Part of a small language model's weights.
Architecture: rotary positions, embeddings untied during training, normalized queries and keys, local attention windows, hashed n-gram embeddings, a smear gate, skips across layers, capped logits.
Training: 102M tokens, 6250 steps.
Each number is 500 + 25 x the weight over its row's rms, rounded and kept within 0 to 999. Layers, rows and columns count from 0. Numbers have three digits each. The size before them is the row's rms in percent of the matrix's.

# layer 5 MLP down (transposed), 384x96, rms 0.148, rows 169-374, columns 64-95
097:486520501450495515486528510496489528455486472483538476472480482528500515487556525499521497491479
094:514494522476503507483518495500495506528419522472518507460497532522491476487503480493509498510484
100:498495494507480509516531486498530500508492499524521461485470537498495512509510525504478502506472
115:501490484502498517490502531559475523470466494462516529479460519488517440554443511448489522488473
092:513464512488495517469489520496505455518514502542516514506500527503497475473476507471481512508578
102:520463467482491505508519474489544475490483496482503485486482493515520505494501510516513514504497
107:537517491490516482533482527543499524480507512534482514510507485540450472454515489530466491457502
105:500512467491496503468485494477493524510440524507528498470505479459457498487494508498559484499529
097:496514486544482460509507498503457550511530460519543533489520494506468504527435545518486524469521
110:510504529490535514485487491461496438491441524489539555517539483473501483512468504541488469512480
095:519534509492522482493548600502482465525538487488497531490484464464415478528497515506480500468488
107:469462464509491533531524516462510471468507514513498496501439494523484515505475524537508457498433
108:538491506526462490499505516535498508485478479486454519486511532505510513480432506517516475462525
101:503462522509516486520490501528524482517523478516472476544489524516502465529534497500521587496529
114:495475495500483493446530454522565490474495471455451485508555519461479504486471503459509528487477
104:495460492544494463518490480486528465530454519478484518461523478518532472497471477488491511515484
104:518489482526497451493540544474486526525450479517526499493507498511491518504461510500494502460478
096:464507490488534504460510530509512484512561549491534503519490534484493500473484563561497463480516
116:460486476507525550552502539491528454477520501514496506518530510448481500504500498511507551521526
102:517514478543491494483481442484508474567515508502469492465469501516486531474483498495513508525464
088:532523468560474500487524480466501482459508496486504485513543445462488473482485485502502476491480
099:522501479547502528498507488472489499524503486507535482513520537505511477492463519510491492498503
105:520489534537506480470543474479491539544434551542499485468495523452477526512476496475510468494532
098:471493481517491539498513466536495547488476504499522524553535516464509529483542537505454474501470
106:498519493479493474533509507521532492463510465501469530520504485526539501502465484474488506476532
108:514482562467447502522542508542491452481505490445474519460516537509509565500483550489501480529524
107:469486514515490471481547518471510519486483488492439508518487493449467474497454534489522510488455
102:475500493554532457531527540480522499530477489467506516522508533491505523535511522495485476497497
104:502447506502535465511469487464507475497490518530522501468441490485461502476492461540533459506551
090:542499487458478510491557483521509512500509503466475521542508492535474476488506500478486517455541
101:497514512501531517432517503515505544513465512529542495493496509486488516458492521513472531485536
103:510518543549504512483546504479513495510465476544557522477497542521508487549518494552463531468527
101:504471460553483487463517516467527461486555519460478457538491482464471498541510517493531515459491
099:513506484475512463487523489487459492501442571484484486505523490534501522510484488505513506530505
103:525499521493528477470476530495511475515479529491491544535474508529512514462505446461544493511478
099:498518519517487526467461511482506507539527517489439558535440511451517488508510506575504528512456
108:458534480498492506510463562491502533468546487547475503515540548452469493510480525556495502466495
107:444548478490495479489455518512504483500457498533522513507502450487473492517476510503502475455482
095:516455470504498538555445479515522495504504507507488489478514519487468497495555511549516466508533
101:482486506488524505468553559479518496457498524507489501516518493480496454515486485554528452514518
104:498537484503524513517448482508515507490512470498507469477493499503470534489570485544465532492509
093:495537495511476510499506496476482505445505531490475514549492473493501517530460449501517512526536
101:556500529519493455513493512465508469513496493509524486488450493444494526504474476465488524478482
101:540529551530530499496496486494485563512493455549476494477507476522490448498531488495470518505507
104:537531464509490491486500516482498572475524490529502531509534525470494459481494501515484557531503
098:483476543500456468505477477527506501484490497527487504504511521458474469462483493499469479542488
091:492528487542475505479472482513480479483475506540505471538534486484492493491499489485460514515499
104:498522489532490462496534478505515512472517486471499468477488501511517473467532549498512508525509
107:490518478570477492507494500493533543498558527555511465480488519461541488541473535544472510520487
105:464474518527495529518460500514493507534542529539512507481458469504550492505472526483536510491492
092:536508479473573485510465488476494521500503492460487523500555471507498481480494419528496501570498
087:530493515445551518449470511530496506474498495487502490496478552502523512471482467473510497485483
099:506505511538470499469481513478523481453537498521469548478482500479445461440509471566514513481512
093:506500523519495504516507532563509528499479508539437514480488511497528501533519494453462531508498
108:506528446501464538500556493504517498478459508480470507470562525502472507444471496511461504534518
090:500493530473504529479451511489533504497527493512528487490539524492514506527558516499540521518491
099:491513544510497527491486510466456529496484511436497517482512522483551503519488513484505507518464
104:538497500505469476480481463510528487452484475564473466506541489498555510465484527522481502490461
096:513510523492499503545510472470472513457463488540518474506540481507478516463484510454535468455495
092:466512512504551530474528504459492525513506442485459497483481464513508525481499478490573515517520
095:532490510529507509534499503499514500524513454505503485476501528467493495472472518470536519456508
096:481452515566522500479510477558463525520465506504507507512482487504519472529537450478505447453529
109:496482513528470493505511550493527472492527485504468482503490496479541496557512498500479499464500
115:501492466516477453487482483486533477484554530502544503485531511503474541495540474476535489491483
107:486525483483506501499524520485515505492471497476517496478542473528470556497459492508522521506490
102:499479522516503494519530487515493445491507492440491505467473498508483498499523558490495541495481
107:492515509501522480481479529535506488527488518461519499495499510477487504472520529502497497525488
094:527489509502520475507471490489518508525524498531465454531532503471448512495535499456469534538522
096:530571496498516537489539510508484505526518554519510489501580518502486481524497534496492526462511
092:536498501509480494423478518494521490513451476487477508492497495482476529485453471511535515514504
099:563527465471534503491544494504469517504444486520499509493518544495499463485476543495500491473525
103:509504518530491493498476458527492500481517496513533530516513501514512516535479467489465484488508
108:546505486517470467486458497540503544498438497495450449521508520473511482516502497490475511536485
098:534513496467513520512493499483542487499540485517524519535522499520479503537505500463513489460471
097:507501510504501482547499466507485480521487514489522516471500484523482549514458522503424488509524
091:536518525467478479466511495464524499525539476501526533496508452517532555520523505497488543490535
088:490526529467492473539479484544503516508475496524487503544494490496478485504555505494484536472474
100:502486494432492528508558504538453502491488498537446504502478493542476504519510526531477504477514
103:524483470523478443524489495506465515501490502519523500546508495518465506486481501515513453463480
091:501508566512450491557539512551496495497517505511516505527508495520453473521481513479469522498464
107:530557483536488510505506519507496457487496530512528517470516504485504479536451493542496476520531
090:493491500492457531489495485480481483530478514480486537465546492525497544506538469471479495518497
098:491533542520522508486519486479540530539483546513557458522513503501549564538494491488532514509499
112:479476517493513524487499554573475493515527498470494479541507546522463520491490543478464549517494
101:525518492510498464478501516467517588494465501526515478506485504483505452512521508507554480532519
090:479487466471501470515495434505516558520476480471499511490464507488522535509534502460463478471513
100:469504498487504502496496519480521468505521539512500482482508455536490530536493476504492509534469
103:501482510507463492504549529506491492502507501506533475442507485472542485503478490537555482432496
100:524507499509524552467516553483490510501486493491524513510511483506507512507484497517535491567514
098:522530482518499495506553515516524491506464461489501489512520504503502472476510469483462531514483
084:513525515451477481489464487515487466514524528554515480504530562456549520520514500481513486475525
088:504525492534481489497474514508533529489475486484505500499554487471504540515517504498473489507500
098:510457497522494475475561496521471485468509476522510551475487504510545538528476512531500509495489
088:505490518509493533454519493483463478478488490483492504558515462522507529459527475505477523497508
096:471509483513483512509479433513487528512515480494505470510493515535496497521527466504505531495565
096:509529438509513510536454479481512474492470533507481481499504500526517523510517495487494512512514
098:551501495527529496531461484505495483590534488535548504530504463495487551537428511512496525480527
107:522480519527479500495549540528534471473462509525474513463515472508530554490546514502496506466517
102:527521525489530510518456457450474515474515522504480526475484478465448554496498498514520520525484
097:488493507459495489483476515523517481520515516498521572494452465537495475494489462522478487476538
097:506486521515508482524503474448476513473494470437474525529504516488517495466491537474499491485503
083:517526515503507500494512519492506497500508526508502519481502518498471453496466506559509510525494
095:484492526481520510497515495505509528519537482473486539496493496462546496523521497536487491489447
107:506413507537536516506508495517515531550521528497524489508511505544503530480490484465521508497502
094:503460489530522494495472499491464502522484508513492488492483494515517511509541439508495510518464
096:483570507523489486473547495516522508512471435496509531505475481460520476481466497530474518505482
093:499495501506514470476537500484528521513485471529517496493488522481507479485463519476506482510532
108:541496521492516510486515538510474492430477452498495499487508477538465536492464513502478484497510
104:469515465542521513519458508503484507456455487537504561483475511467521456497498521512513496496477
104:445540487528498517478453526450508498511513552481492463527479508483510450504515488463504533522485
098:517501502492513473485522515453514530499465515523517451518484501497501544474516506481491517519511
096:550510466455505514571469535520496522505474529491539521460510487489451495509521519487511489481511
098:472511483507480439463527510538546506518559480494524507463486521514471528471508525513532539532469
105:552489462500500524517532494468518515473503476467468510507513544495510555532494495506472519493512
087:533489501508507476469483501502533496459496495510557540508510466508472486440513535476479496480533
091:467485499487458491537488497493463498510529442521441473520516496534519491538483503493482525517503
110:514485489513466491482486535495504457545489524486461489534529488480509496474482509524444514496519
101:493491498459500515458479492480461459527521504492450456468516501515491503484517494491462500538464
092:541511525519534508534528505490438491546460495537482507544504492544486530520511485477483505493534
103:521460550476491533482511501451535553519513516498543507526481528474473462489556509468508506462469
096:547562502491480512536534504474480507473507554473483525504427537536545482539453509496501537541521
093:443507458501485490501447512522498501479501531452470497494514489512477513477504511506530485503459
104:519486532546532524490479516509473483520502469475481482481474519482504482478516480459498509563546
107:510494471561518563526525506493500527446513517547513501497489503482507498507530484513509476536502
105:480518491520451517540503478483449495522527487517489504506488457479475474510489492496528488401484
110:500505490504481500518519466472482501504501495466499516515524493538513490506458490499444465557450
109:474507484478485461533512494548491494488468511534534519501512500551476462536482529465519480498520
095:466513498488520534507543487468499499504523436490518495482515474528519542547489506476461504524517
108:484525511555496496521475513495487486489454495523506454491497473471501523449492515458485515492464
104:515518531520549529501555515503494503476464486452494516494502480517517514517512492485509512504501
092:481555461495518540569464477471510519493493511496485519479506475481465529509483526516493481464499
099:506473531493465457474492486475507486504489483474546512509525515507476505481458495471486524502493
103:529517559499469521462484481480586490499504486463461506489517542489501479503467511484519535530497
088:516466472510535506534502519515534497506499498521534515445516496534490508513483499513489488499490
105:500476492482456499521507501488546514469483468500518471500526527510442496503504538492522493501502
107:559547512460506459508514456500518496483450522499529533515528524488546469487465505461481535514523
103:528501501515500519531486446513506522503560490446500495469484517560507517513495470487519463486523
086:525527468441532532497495489464438503479515480513529485480508521518528502458488460477469517491518
091:515468511515529436502510478529471471485494523501495458537500491558489493502475491441533523499498
089:530570505499487480518499484544443518501512499501533520456500478527506507498486443532524519455483
117:431454552486527467521523548523485498526512494544517504507480543449511521491524497482520480487498
099:464512473531480509481503534497518533465479539479504521504524504465508506538488479448495526522501
107:499486487462526482453499472524524498492480471512512488464486500572571482542483494484494462472505
093:535498468495539480518481477533491490519472510514515492528533471506536513494516541523445501483476
107:509493514479479440516515479489510579492524542557488494499506528450487505524486478504500532482462
111:444474486491532530497531551560527427509491508537469502532544502496522488497477538531488456490521
097:541487524482438484503517536514479461515513494482485461525485501531519500505476519528478507540533
099:516499492466504491505473487531447483485498524509482520509532548518522497471498467514432485476476
085:499499525460479474488471501535503471510453511511526509505498474566502549498528531508514504463527
110:504483490473541469514507483479561482495434515529473497491484549463552488527536522481530504515488
093:500485520481537551468455519491475490499507518520501509555515504522470522498472483498491484501506
098:510504492531498514501498533495499499486484538528499515498517485550488519508442506469485475439490
097:498538536503531485529516522511491475528523588530521488510514484486494519476511528537538537513567
101:499510493444490482483481540470448513512461502497543499490518481486476499513494489540469481485525
108:504476476494511444482468506515515503469546516509475523458444499509525477527480495499478501447489
112:508504474458522508519516525514486525458503510494525550528466520474511484523511497478533529522472
112:508489480511521547527465512537473514486495530534498536535502492534470442466479523520495529485486
106:506486524486501503558498483504499509507529512497521455533457484520487509525471506477504491485510
086:512496495482534507535518538457484489504495515495468512471493527484557458519492509464491456534496
109:503490473506510483507492531510500483500505517504475488511530514492479519494475483577494535504528
115:508488516473524519514495509465461496540481559502520505491514477497515514510447522507503510518539
098:512481567462504508479542476487524434491485477488521500491489486503493503488447488531487506475483
099:557487513512502502494480537481493509498491509512485522481430489511489480470520469521502472484516
101:514506411510529496517492508477523490504503518503483496536475506485484530497460515504513510532496
089:520533495524481487540483551477531567487491479484502490453537456495503535515488470523513490507495
107:482495497461504491467483498523534530488509476471490481470518505483493498531485522465496515442481
098:488494483491480507560481543472499482436486446517515502521508497469476494442528535491475513515522
092:509494520472476503496494515446512504508483510535520508495514500469486479508519467523473509474488
103:516452522466508529478494498473430520504500521501531523500496482528498499460495523472511481513460
098:543527507519511556512544549545498509529501499504527515499504491548516490520494529475465509491478
094:489496503501430481524477471506523472504528515509565493521487500498458485455466511494470515479520
098:473490530500527515506487567509508516478486478528502517479478521525462541509510482483502470486461
109:492487562496510491505498536498479517510495515516460481487539512488478478474546491512477518485527
099:529504525517546504499464492510440487527536506446491482493513456528498469473521464531520510479517
095:482495550526482475516516475502508539473522487493512477503534501497536452525483497492547495518524
102:528494552484460455473518473472492515488457488485523495480528506483513481497511479501537493474462
099:548474488532513504552493474502471473510471477477485566459506503499496505482491495490514513481517
096:511515498491526442504477525482502509499510488498447520494510512508514478484475495560502520508507
112:524569496513506515494479453477482495493526476506509495499514512502515492509522509531519472470488
088:482530462521505515495470505462469464449508475522488517469526496522525467530539502491498535542512
100:525450515468539444493475502504495546485527487509499506523452504522501534461504510530497493453517
095:526478516466499491475465507515495496469485450490510510493497519494524479444466509495488505476524
092:505458452484523539512513503495489523571493498505508538495538515564493511495512490476520465517497
108:453524499509458507454507534489505475531504527455533502504505481541520510529498451496509540502511
105:492495528509495482476518496494435526448475513547524499499515474489544498507516464508475491457514
096:531479530499461441517516502465481508507492501469523482498457506537551522483524525489504520494500
105:502557521489465490485493494515510554468428450518480482474515517532512440505537510499484484512530
100:520545525506513517451507506524527455479530473484509508473540499481491508501512528502499493557527
106:506497490536549471481513527526531492555540490497541510507495525533518502518480505532532525492493
102:512554505528530485479487505504477520521523482518517482535521543469503494480507510508461502459499
091:486534514460505521505452474491487489524537522479507521516495486494476524466517505494471497481517
092:508478521534512475517488519503532495522492529534522439482472504546523487533454473469448488487518
096:531495451519484472490494481516501470459509523455501522497453485510485492433491472531504466517543
093:536498536457564486475513515519506519521488496505524490496470446486473513515477508483476502498449
101:529493521464490518487498500499447469457531486529488509536525474480542489470480476500484535485486
109:573500484487423465519490501500499500478499470471502511462536509533500530475485488497480474519469
084:488466491499483518524450488481501506474526534456483501521477508497487493475527472485484471508525
104:492501508523494501479482477488488508516501476494531454463522517464515474477525490486494494467443
112:517501529554487488538501515532550496497469482527524512527567510469524478504476552490485483471474
110:462485504502528479509501471512496495531489514465489534529457501515540481536510471496492516501499
107:497522509499516493496515489548492479500476514518533496481540509522479548474477516517497537481494
107:512494480483495476519538486543486504489496470503494473514502492561465482528505523507514468477509
095:489437531515459484508482492528513492512520485541511511550517488482504510546500508475490499460480
098:516516556510523511507532533495526458506485489522482491494511489493473533511511488469481513483490
091:502511516501515522486480483543516468487473537521553507496532556500515513476517470495487517518542
102:489503510541483501536476477512466483507486490476460522469512508559549515511474490492513510497476
# layer 5 MLP up, 384x96, rms 0.164, rows 170-374, columns 64-95
098:500483515480501490496479508528547543547470519454498491506516514475530533490498490516517511506479
102:494427513499454502478515464522526513476507553475524521498474551484520559531502498511520513469500
102:496451491470519503512498505495471486466490541482490506459466499506530496501529480501540478509516
093:478510534510533562520510477516508467504488481510504504503484497536509470500551476506512492513508
089:527490522496531534520470514476496499501530469472491519510493512486554499505506512516527489506534
107:479493488564518493518505492521510460494495512494497516501493502531518463498501491460520497503502
099:479477475508461483515485466508485491496488526532494517454511526500509515507531463515469467556454
091:506481536524435456510523473491460500503527473487484510513512460491479512556543504494484507478499
104:493466532488521494475468491525475506530492491484545538492459460465499469514490520505515507507522
095:494527523515523469478476500454491533528487467502475481518499473483525488532465524521497510536497
108:508499480539489487543491500451501488470531534525527483516481543499537516526514523492512485497471
105:532542525507529493494489499524501494446483504473495492494496521483488499493472497501517520515480
103:491490522495517478509456480506503484528481480469525478482493485512505486486495496502522464559547
108:444474483501489531503456501496478486492549508436460506520501504510525490486502499488488501484490
106:477478516572518454480463506500496490545493507510494502504523463506516497492541488487508480501510
101:504498544497512484456461522502496506521496483491466491459452521501526508531465490465501532531490
108:492513535509522482454462470485467512518481495487496473492476521534509511499474494535548533455506
108:475519483507511486549495517492548531505532495515501476479460521508468502473491498470537511464518
095:506505478450498481460516455522482496484519496485533496461478511512501500488480493461452494520521
101:479512504516530481495479509537504512462484511480526453534478462500500515499484537502546533505448
090:499477523502483507551495467503549512501495561468511522535486511482506518499529517491500496472497
096:526461445475532511550467500530496484454516512489468534492511524481513470530508480505446506516492
104:503505475511526530526493517472503516538472522466553486498496518522479525482458519477514450505490
104:499454514494527502462478510523489494547502501528516486483504521535501534508514494492500516486501
099:496485535472520500493495495483576489504444491462525469478511509497526531556524477521497550496532
100:450460517483516502484488506510518524487488539496508502530482461531482517485486520525508452465469
097:520487509527521526511484528501522473503502488505499545477510517489513520477493517464509510516484
099:474474510526502530484520511503489497533520515478483454498473521470497477471516488517481507515491
082:482534451526476499468473463537503469492516487509501517511538497458511543497505518477472484472468
098:532500479511459536478525496468536492497472491493496500539467521506516493533448455462525514514568
101:514490515509494486466529488514477534534484512474532507527509513499547514527503486524486502475485
096:490508531492503498513540500530520528517503493515540487495506477518539487536544537508448474476492
095:501516475493545531499505477508506489482518513489467551486521544534533497510520528490542484525542
096:538533505521499462491520491515485511471452506512496487555466483555525511501442464448486487497531
099:514497479501493475491463504492512499496497505501501521494532504465508549466549463496497474508496
089:514497497474520503484506479486507521512511432487481483519505465464520452529532507467510472508551
109:503529499509487526519553474542488492472464488476523503508481455524513459517491510530479475503485
094:508478489492483507518527488503459508533446510551461510522493503486477488483499501481506469497512
101:465493526473502511532498484482520464506488469495482480474467509550531546548440507484482514504486
092:499496503492456531482516538479477498512498472512542499531479492514503479526497505530485469514493
098:466500501492526512519503496560483506479490509483478536526467540474485433501489544530469493529545
104:504483518473463496533486473482446485515519526546526497538507523488540476497539457537481481512478
101:526488491508491497472494466508522460496500495545502495519483466527538514402506497473472481500491
112:498539512459516434502498494540481498474476492481517523462504506527469494497478486485491482514475
095:527458453500494483489447517451484528494497521507514476524500519507468524457520532484509483529507
094:494505482506488492512520476505471492461467476533520485542516540504498506439495473451472493450457
102:506529488539557499538514459508525531514483512517520497545531473493540487515516511553509470559496
093:521485522521490472497497509543499481540463486547477477459532488476507505490469524512448514539514
107:477495483486486518495503489498493489499508524491519490458499551477534547531541524515428500507497
093:485494514466473494545482539475527505508455523521446501510519490488458503490522438455489509517459
096:488521498489530502514508536530548480524525487510503511503459530508482507514486486456506533519520
118:561528522484503465503495514510508506475487509514504488511478490505485469491537444534489472507489
086:500502467528544529490470515516530519495537544477510497517539460480494505530496461507503473487501
110:502548533457447500504472522474480493465522508479486518474573447513493492475499495512500517536514
097:494519499468514508511505494490496534480450469488484493502532454529490566526497496520488507541533
096:491523473526484521502485498505539478503504501475516497502493561477522487553454488477544512536482
111:489440468483483482478499482528508508522499456493484496509529549494502473453506508531475541510480
103:500492487471515505547496484490510482510498506504492498505495538466496514521520502512486476503520
096:501564494479522511479502431454490508517476522495506502508466516502494531506522476485487526470517
103:518557481459530503450513526467540516518499455493524494437511543474474525485521466510527482487481
097:485530519551498543481456466464502471487530467492526487480479457493512450482513480528528481479473
112:511512514463504476504483517518476541513555497480517527544481508540491524518533510510494481523497
119:513472520480478463480500490559531493503557495506510514498502550518528508504499502493504517448498
106:481472483516498523520513509493518514501502472470494477512474509500469505532476525466552499516513
099:487532516517542488527480479490471477486472497486450458488522472492515506513518512501495531507537
097:511516530519552476465494474487541500501465482513499507501477468493524503527495519511497527488485
098:488499466483529518507436473480561505526523453524509477483511481482487503512484525508531535498512
089:526507481454506497511505494513501480515509501493428485488529480480525456532491484519493549530519
096:500492497459511504512477476519467490512526522510517505516491498515498509486464537523498499499479
094:501518493520517512499457450515556500554475512537508479493523498481508532469524520533547491474516
087:522516469509474507453542461484515496461528552514502490517486512450501523480516466554500487522466
118:494500488476489512496504508534460572524499464463530492489494531490547499512507540517436555490468
103:479484495515493481474493466510475507505511478515473457534524500521497489463488458484525521510477
093:515521547468523485523486487501480515561498489524474500487483519518501509495524514477439500496504
097:492541547482499507492507501520499549507527456503528551488456471561514494508546525499480484516534
091:464473489479490526497466508521487480491514475460514542530475553491488521465523483509533481498519
107:536489503487538475528475491429484526443477505488497489469480501509521497484511518478496461507453
101:502518526521529528516527490458500509510482521453442505483484476514501519491505553527485542480491
090:497520475521471514466507471509542485529491486488486486524520512482521483515451497463478499515519
128:489548480512505503489511484489473505521452493519508520506476500518522522525548529520468509472471
085:505528542505463520480490463461504488522485497489481545519505473490520505519516422520496472482485
099:496514499497521503516478474468485579471511481533479490501499472494505462511533516531482477488553
106:511492479515528463500503508490519488486466514527518504499452522493530484493531461467533523528537
098:507557491498475505507502479474531483545489526518452503524490497448491540490486467461514582488475
088:455498501479472501520513541510502511515485468520435517496496532509466507493511488488479474480504
088:498504453509519484524512506499456518527477507468508520573476504551492483472520507524476510536489
105:517503483475481483497509476491500559488553499495484485506483515471511445511521474529474467471442
102:486491505493530507516513463529484569512515476503532520516514445523506523510514507507486492460543
101:469513509501506510473458524505500533487526519483504499541491495507507516498521510498471511505545
087:495559439518476512536463541503483489488531502516461495519493531490491494507535544500511499483469
095:490496487474477507513501467491549473478477496487546480499467496505490493556501503529541510538478
091:511547495511498499535521498506521533518534456506473496439462529515491521504492483511520445483487
105:509493473518526463505509515500543522505473479515514474479493449518454450460493501523507514524484
094:484484519536476497461460515525498527519482469488521483487494459533498489515497536505537492516473
099:534502504484536460498498468455508509541504510515527498505509505545474537512512460490513495529444
096:490521518527481493535480504464530525506467528497475511497517486519478510530495470457489500510518
096:493496543508501474532545578511520474499525510513489499482487484519525446494502506505458496511501
104:487502495515490490469528522506510476507465499478528469514529506529572537467500503511509471509524
096:487481489468487485532505514491501509440486525511481489455492509483456512460504494521491525500514
074:527537465475475474546505504528522509530479488487516488534491509503505453515499519479499477521450
129:475495531491527532535494521492473520468477477514497485487507551541484520508495502519480504515503
075:465526484514465497532509525515533492514519487512505482552519539500477502538494523488481497471470
111:546490496513505536478488480489503505505495484490500499553504479570501508513536530515511518494526
091:533463488461505497474496515456458523499507509482476456485466492490456477518459542510486528490475
118:469554466535470522471509457511522500511528457500530524483494516495477515444498469514451495505541
075:515483501479513537520485513495506486502483512484491476531531522513537472558525547493507466457494
101:483464488499469483518490472540507502501484527536529539464477546492548541515518506513488468488508
096:462496514509490543521442485449481488469512514482469503544482523515496500490479521518479506553518
097:493534495492519484509489508493527509502509491477498517448525479519469493465512533515507544437532
093:472464528506490501474501535536522506504533490469475496490472486486486545487539486539520487492467
103:500480489510486517529471505515505515455502546465552489515481495511473494516543521481495508482499
099:505472513536557448535512516482511499454499485504493496487484486484533517488455509497479487465498
110:523480501498542493507481501499537453497488488462516481530470503501503488514454518501503508446471
085:510498494490519491565489489499499491456489463514497495523468471497493530477483489500474552448533
100:528492548556520473485532499517477501502492498516502539512503552526488444538506512518469506531493
126:529490497522477479467492504478487493518501510421478473519531509492537496490458497491483447507498
097:535464505519500495488478500446462496519466424490468475497524494512557504488521530492454545488497
097:517514493497525485527466520460496463526480437487508529489486472527549491495473504513480479517477
111:501481507486461521441532492509484515546459486475505511475496540494477504473470495507515520560512
102:479470539477495513492510537458545523503535557456521505487487508532469517541482501513504513484535
092:465446510506501484534486523515530517526505471524474506530496530509492521436531490475491469490514
107:515519489517524482485475460472523522509442545524521493474489516544536495491499506482503549517541
105:500511495522505505526461518457485502503509501488492496541447524510519502501513527505484497452466
100:514542477485461476492496482477511491497460490488488501537505498490551453506547511503537505457503
101:462491505459501486536479464501500554500490488518436505504486502507517484525543487507488508514510
102:493484492526530442505485500526515488524488485486489511497471495517480524456465498487542520543479
102:548459463495508464515477510532473525495517482490490487475505517520476474515536529524462499482503
107:495517485500547521498477478514458480496535492556571445476529497518503502496495489516492516482490
095:508500485470460486514518481498497484491472469463538506476428454531476526492495480488526539489493
107:528519489528547468477500484515479501514491490524462490485507461447525515481489475497499515520494
104:480496496494490480508439545446512489486509467478486535515522485485517510506493524527479499474497
106:476486508478510485473507493521510523494500478470493513441465519491554463514467507478509488508515
093:482461532479496522520544538488470532489489480481506502455460505523517529523499519510471474480519
092:525499549496526495534532501500538496541526506482489487480469481459470496474511531477483470454474
099:500487501442489540499420499520493520551505515498485538460425518467521519475504534480539531494498
105:526490476539519476532515508490526520500533534514488487525493507457540476530500487469483528490515
102:471545554476525495490523543529503461497533519499489446509536508475525535483461523485520487469534
093:482470494462500535459471482478508515485489488527476494488506491525464468445501507474487493537448
089:514525500492504451498488496546529513480552484481494492508489505545490524552513515484533496491481
108:445507531457548492465489531532466503520542488489482490497494463481492551504516544473504458507495
102:484502501484519505499493489495489514442467481489468529557481482527507488499472447508469502502457
090:515515495497514518480463523499451479461501513507448506506488459511539458510502522510457547478494
092:529458469487512551507513505476533483501444471467476514496490521507490530533499485495461475458497
108:492477497480443499479499499473499504524513519482468508467479496453499479511528471468505573534490
106:529499458481513489475488496506551499490480493517475496447529512479484514522520478522492517470494
112:520530477517504511470479515488456507548506496487487440508488506490487533509466523455474507488482
086:462531545468522491496459510480503491533554511462489479452514454500495474534456483479520489527516
083:467512459484521459494484536506521508500504493448446515510482532501514479494502504501483483462528
103:492500509528473473475508577472482483493493502470508520525484494466486509470494496540455482466490
101:479509500471515495546533454508478487530540475520467504468516537529464487510520514488476508517511
091:538495480495495548534506495472516481511479502506479542441525502486468466462541517517541503483496
095:495552472487537453544522549535490523510474511496470479485499518492501490509555495493487468489478
096:526476544505503542474490490524511502462520520461523543522476480470488471494502508574477503502558
098:506483478519527518529463527532480467520521500483560493502478514523530486524504496530524463507506
116:504484503487499508480494519481529459514509514506483498568493519484487493500521469528527493520484
105:523542499523505523506499503509481521476527455533542477530512490467483469479503534499479525503529
107:481494466511511505499511486481503481491470533519522479546532499490495514534499520511507484505515
100:498467536527459531524486499500507500489491498491529503506454494464474473473510542492517484474493
107:504524523504529452512487485455495475541493469556491496480543455503508471478501551525533500495488
117:513466512469477463464493483522473497510522471483508482523512455469516514495494550437509496485515
098:541476545514527491501502453465505467477443501496460474474505477483526511562472505464528550515520
099:476494466532513501524493517521509547487504500505465512500452514548530521473505503479500519499517
109:495491477515501478451466451465505537511461498539498468497508460505443500531513490502519477536510
095:493514469519497488498519462467530483466473527508518478469491494512469514536506424461520509452505
099:493459557493498507477519507503513499486490522525469489529455492462524538514524512521460482494490
102:543502541520525492494499466479516508516516495466523532516486505497516468499499479495541472572499
096:485487539521487497501542484527500544479487492511488500510487550472531515477544502513513482464505
113:552483442499555536519470475521485458470518541490489498458510484505513516502531514535537512475509
101:501489487474508498506471487495511531505479522525522482514515492515508518445495510511505481508468
098:502497463460526461472491461514522545501488519505525505503510515474529503491494530436499475524498
095:501529470490469487484525542499487516498532465474457434499526516541457491528538520516462532514542
092:531476488491504510496470462551494499501521508504480529513496486501526492536525497482517522490498
092:502497483511483502512495482528488473508463498489522500487532493499501527473546519515512506475526
096:524512503485485495490479478461538484503516507472468475437490519492498497476481467426506511546471
118:514467454501562480522494513462497522463508494490512466475510501490461480581505512480473479494499
089:496503518504543514553497526475552468473518496499469495479436502443502531498509460496488504530466
094:479528526488518498513502508476540487499492489495485499544537556490510442494490503526542492481465
108:539509498492573538517481486472454500517483501450504466529472454526510494489528475493502509473490
102:480458488507508471501484524488552522505512460513467462528531462508516503504540523487532481525542
090:477459470517519546530545503482517517493489464530468493491494500518525489520492484495518472469542
103:502451559483493489516517484468483511541533497495494496472472539523526498508476503508447495504519
103:537457505547483506515491470443517499489488518514481502461485530549511514480547456518512496481520
113:514525472498491509494511512480506510470514496455483467500480531490504530522458474462494481519485
100:530485484462468482522467544473489495489471505490497504529509503483517552488523469499503523500494
099:491514516512482462490476506463507503522536526506501513510538491544539550459505489492484577494517
102:491517499513515498462487511566484503529487468505468513487494532453506501473532506477466531510470
093:506479513492494466535508474554478487502474506512487454500494514494484532498549489465467508467481
101:490505534497515488478482495504532487534529498482504536502527515456472518470537477549528470496466
099:471497485497430493508483486473473500516488534524504516489495461495513487496473449454483572529480
078:500515489503505526529493483501524507480470454511527509473545551469518513501559469505492507445510
098:473497514459489494531479482513520508541494484507517491498504483526487513477482420469500477512485
094:487511497532482509466502462483511534464524506512511506500491438504507502525483487533530518501546
095:499533455493473512518492482486461506494500523470519511455494540526457514491517484526515476485503
099:473511475462469526501492538493462506454487493482465508511538522474498531474484504525471499494450
100:528489498529511486534520502520475520493519496487471513502511526491503556522528509499496531505499
056:492498517458526524582494532511537494494509457534510514522539515483500477502477479480467534475511
105:507434489518518514506470509510477484511526516499500499482539485457508510509544493500460542498499
096:487518528514468512510516469520509505505516484502509463505533476505532506538550459477478473495504
107:512509477512507478492482468517513487530506514475502540471505509487553507497514505528487526510524
111:480498490554495494482480489504510448516510529505502485541484533559515532468480482529494528506508
125:453498483517463495512463534508517499525424495503448549478466550486475541490526522511478479472476
106:493540489505501485465448480526463514500504489503472492472515479499533460481503504537490531548489
101:520487523510511501500499464525515477523517430482531499461495486511496542515472509505477508543540
088:474504517486501485477495471541481494507483472465563507517500546475455509511523481501475559517491
095:513506488503481506475501479509490452501486480482457484478478511502516509500505493538481492510486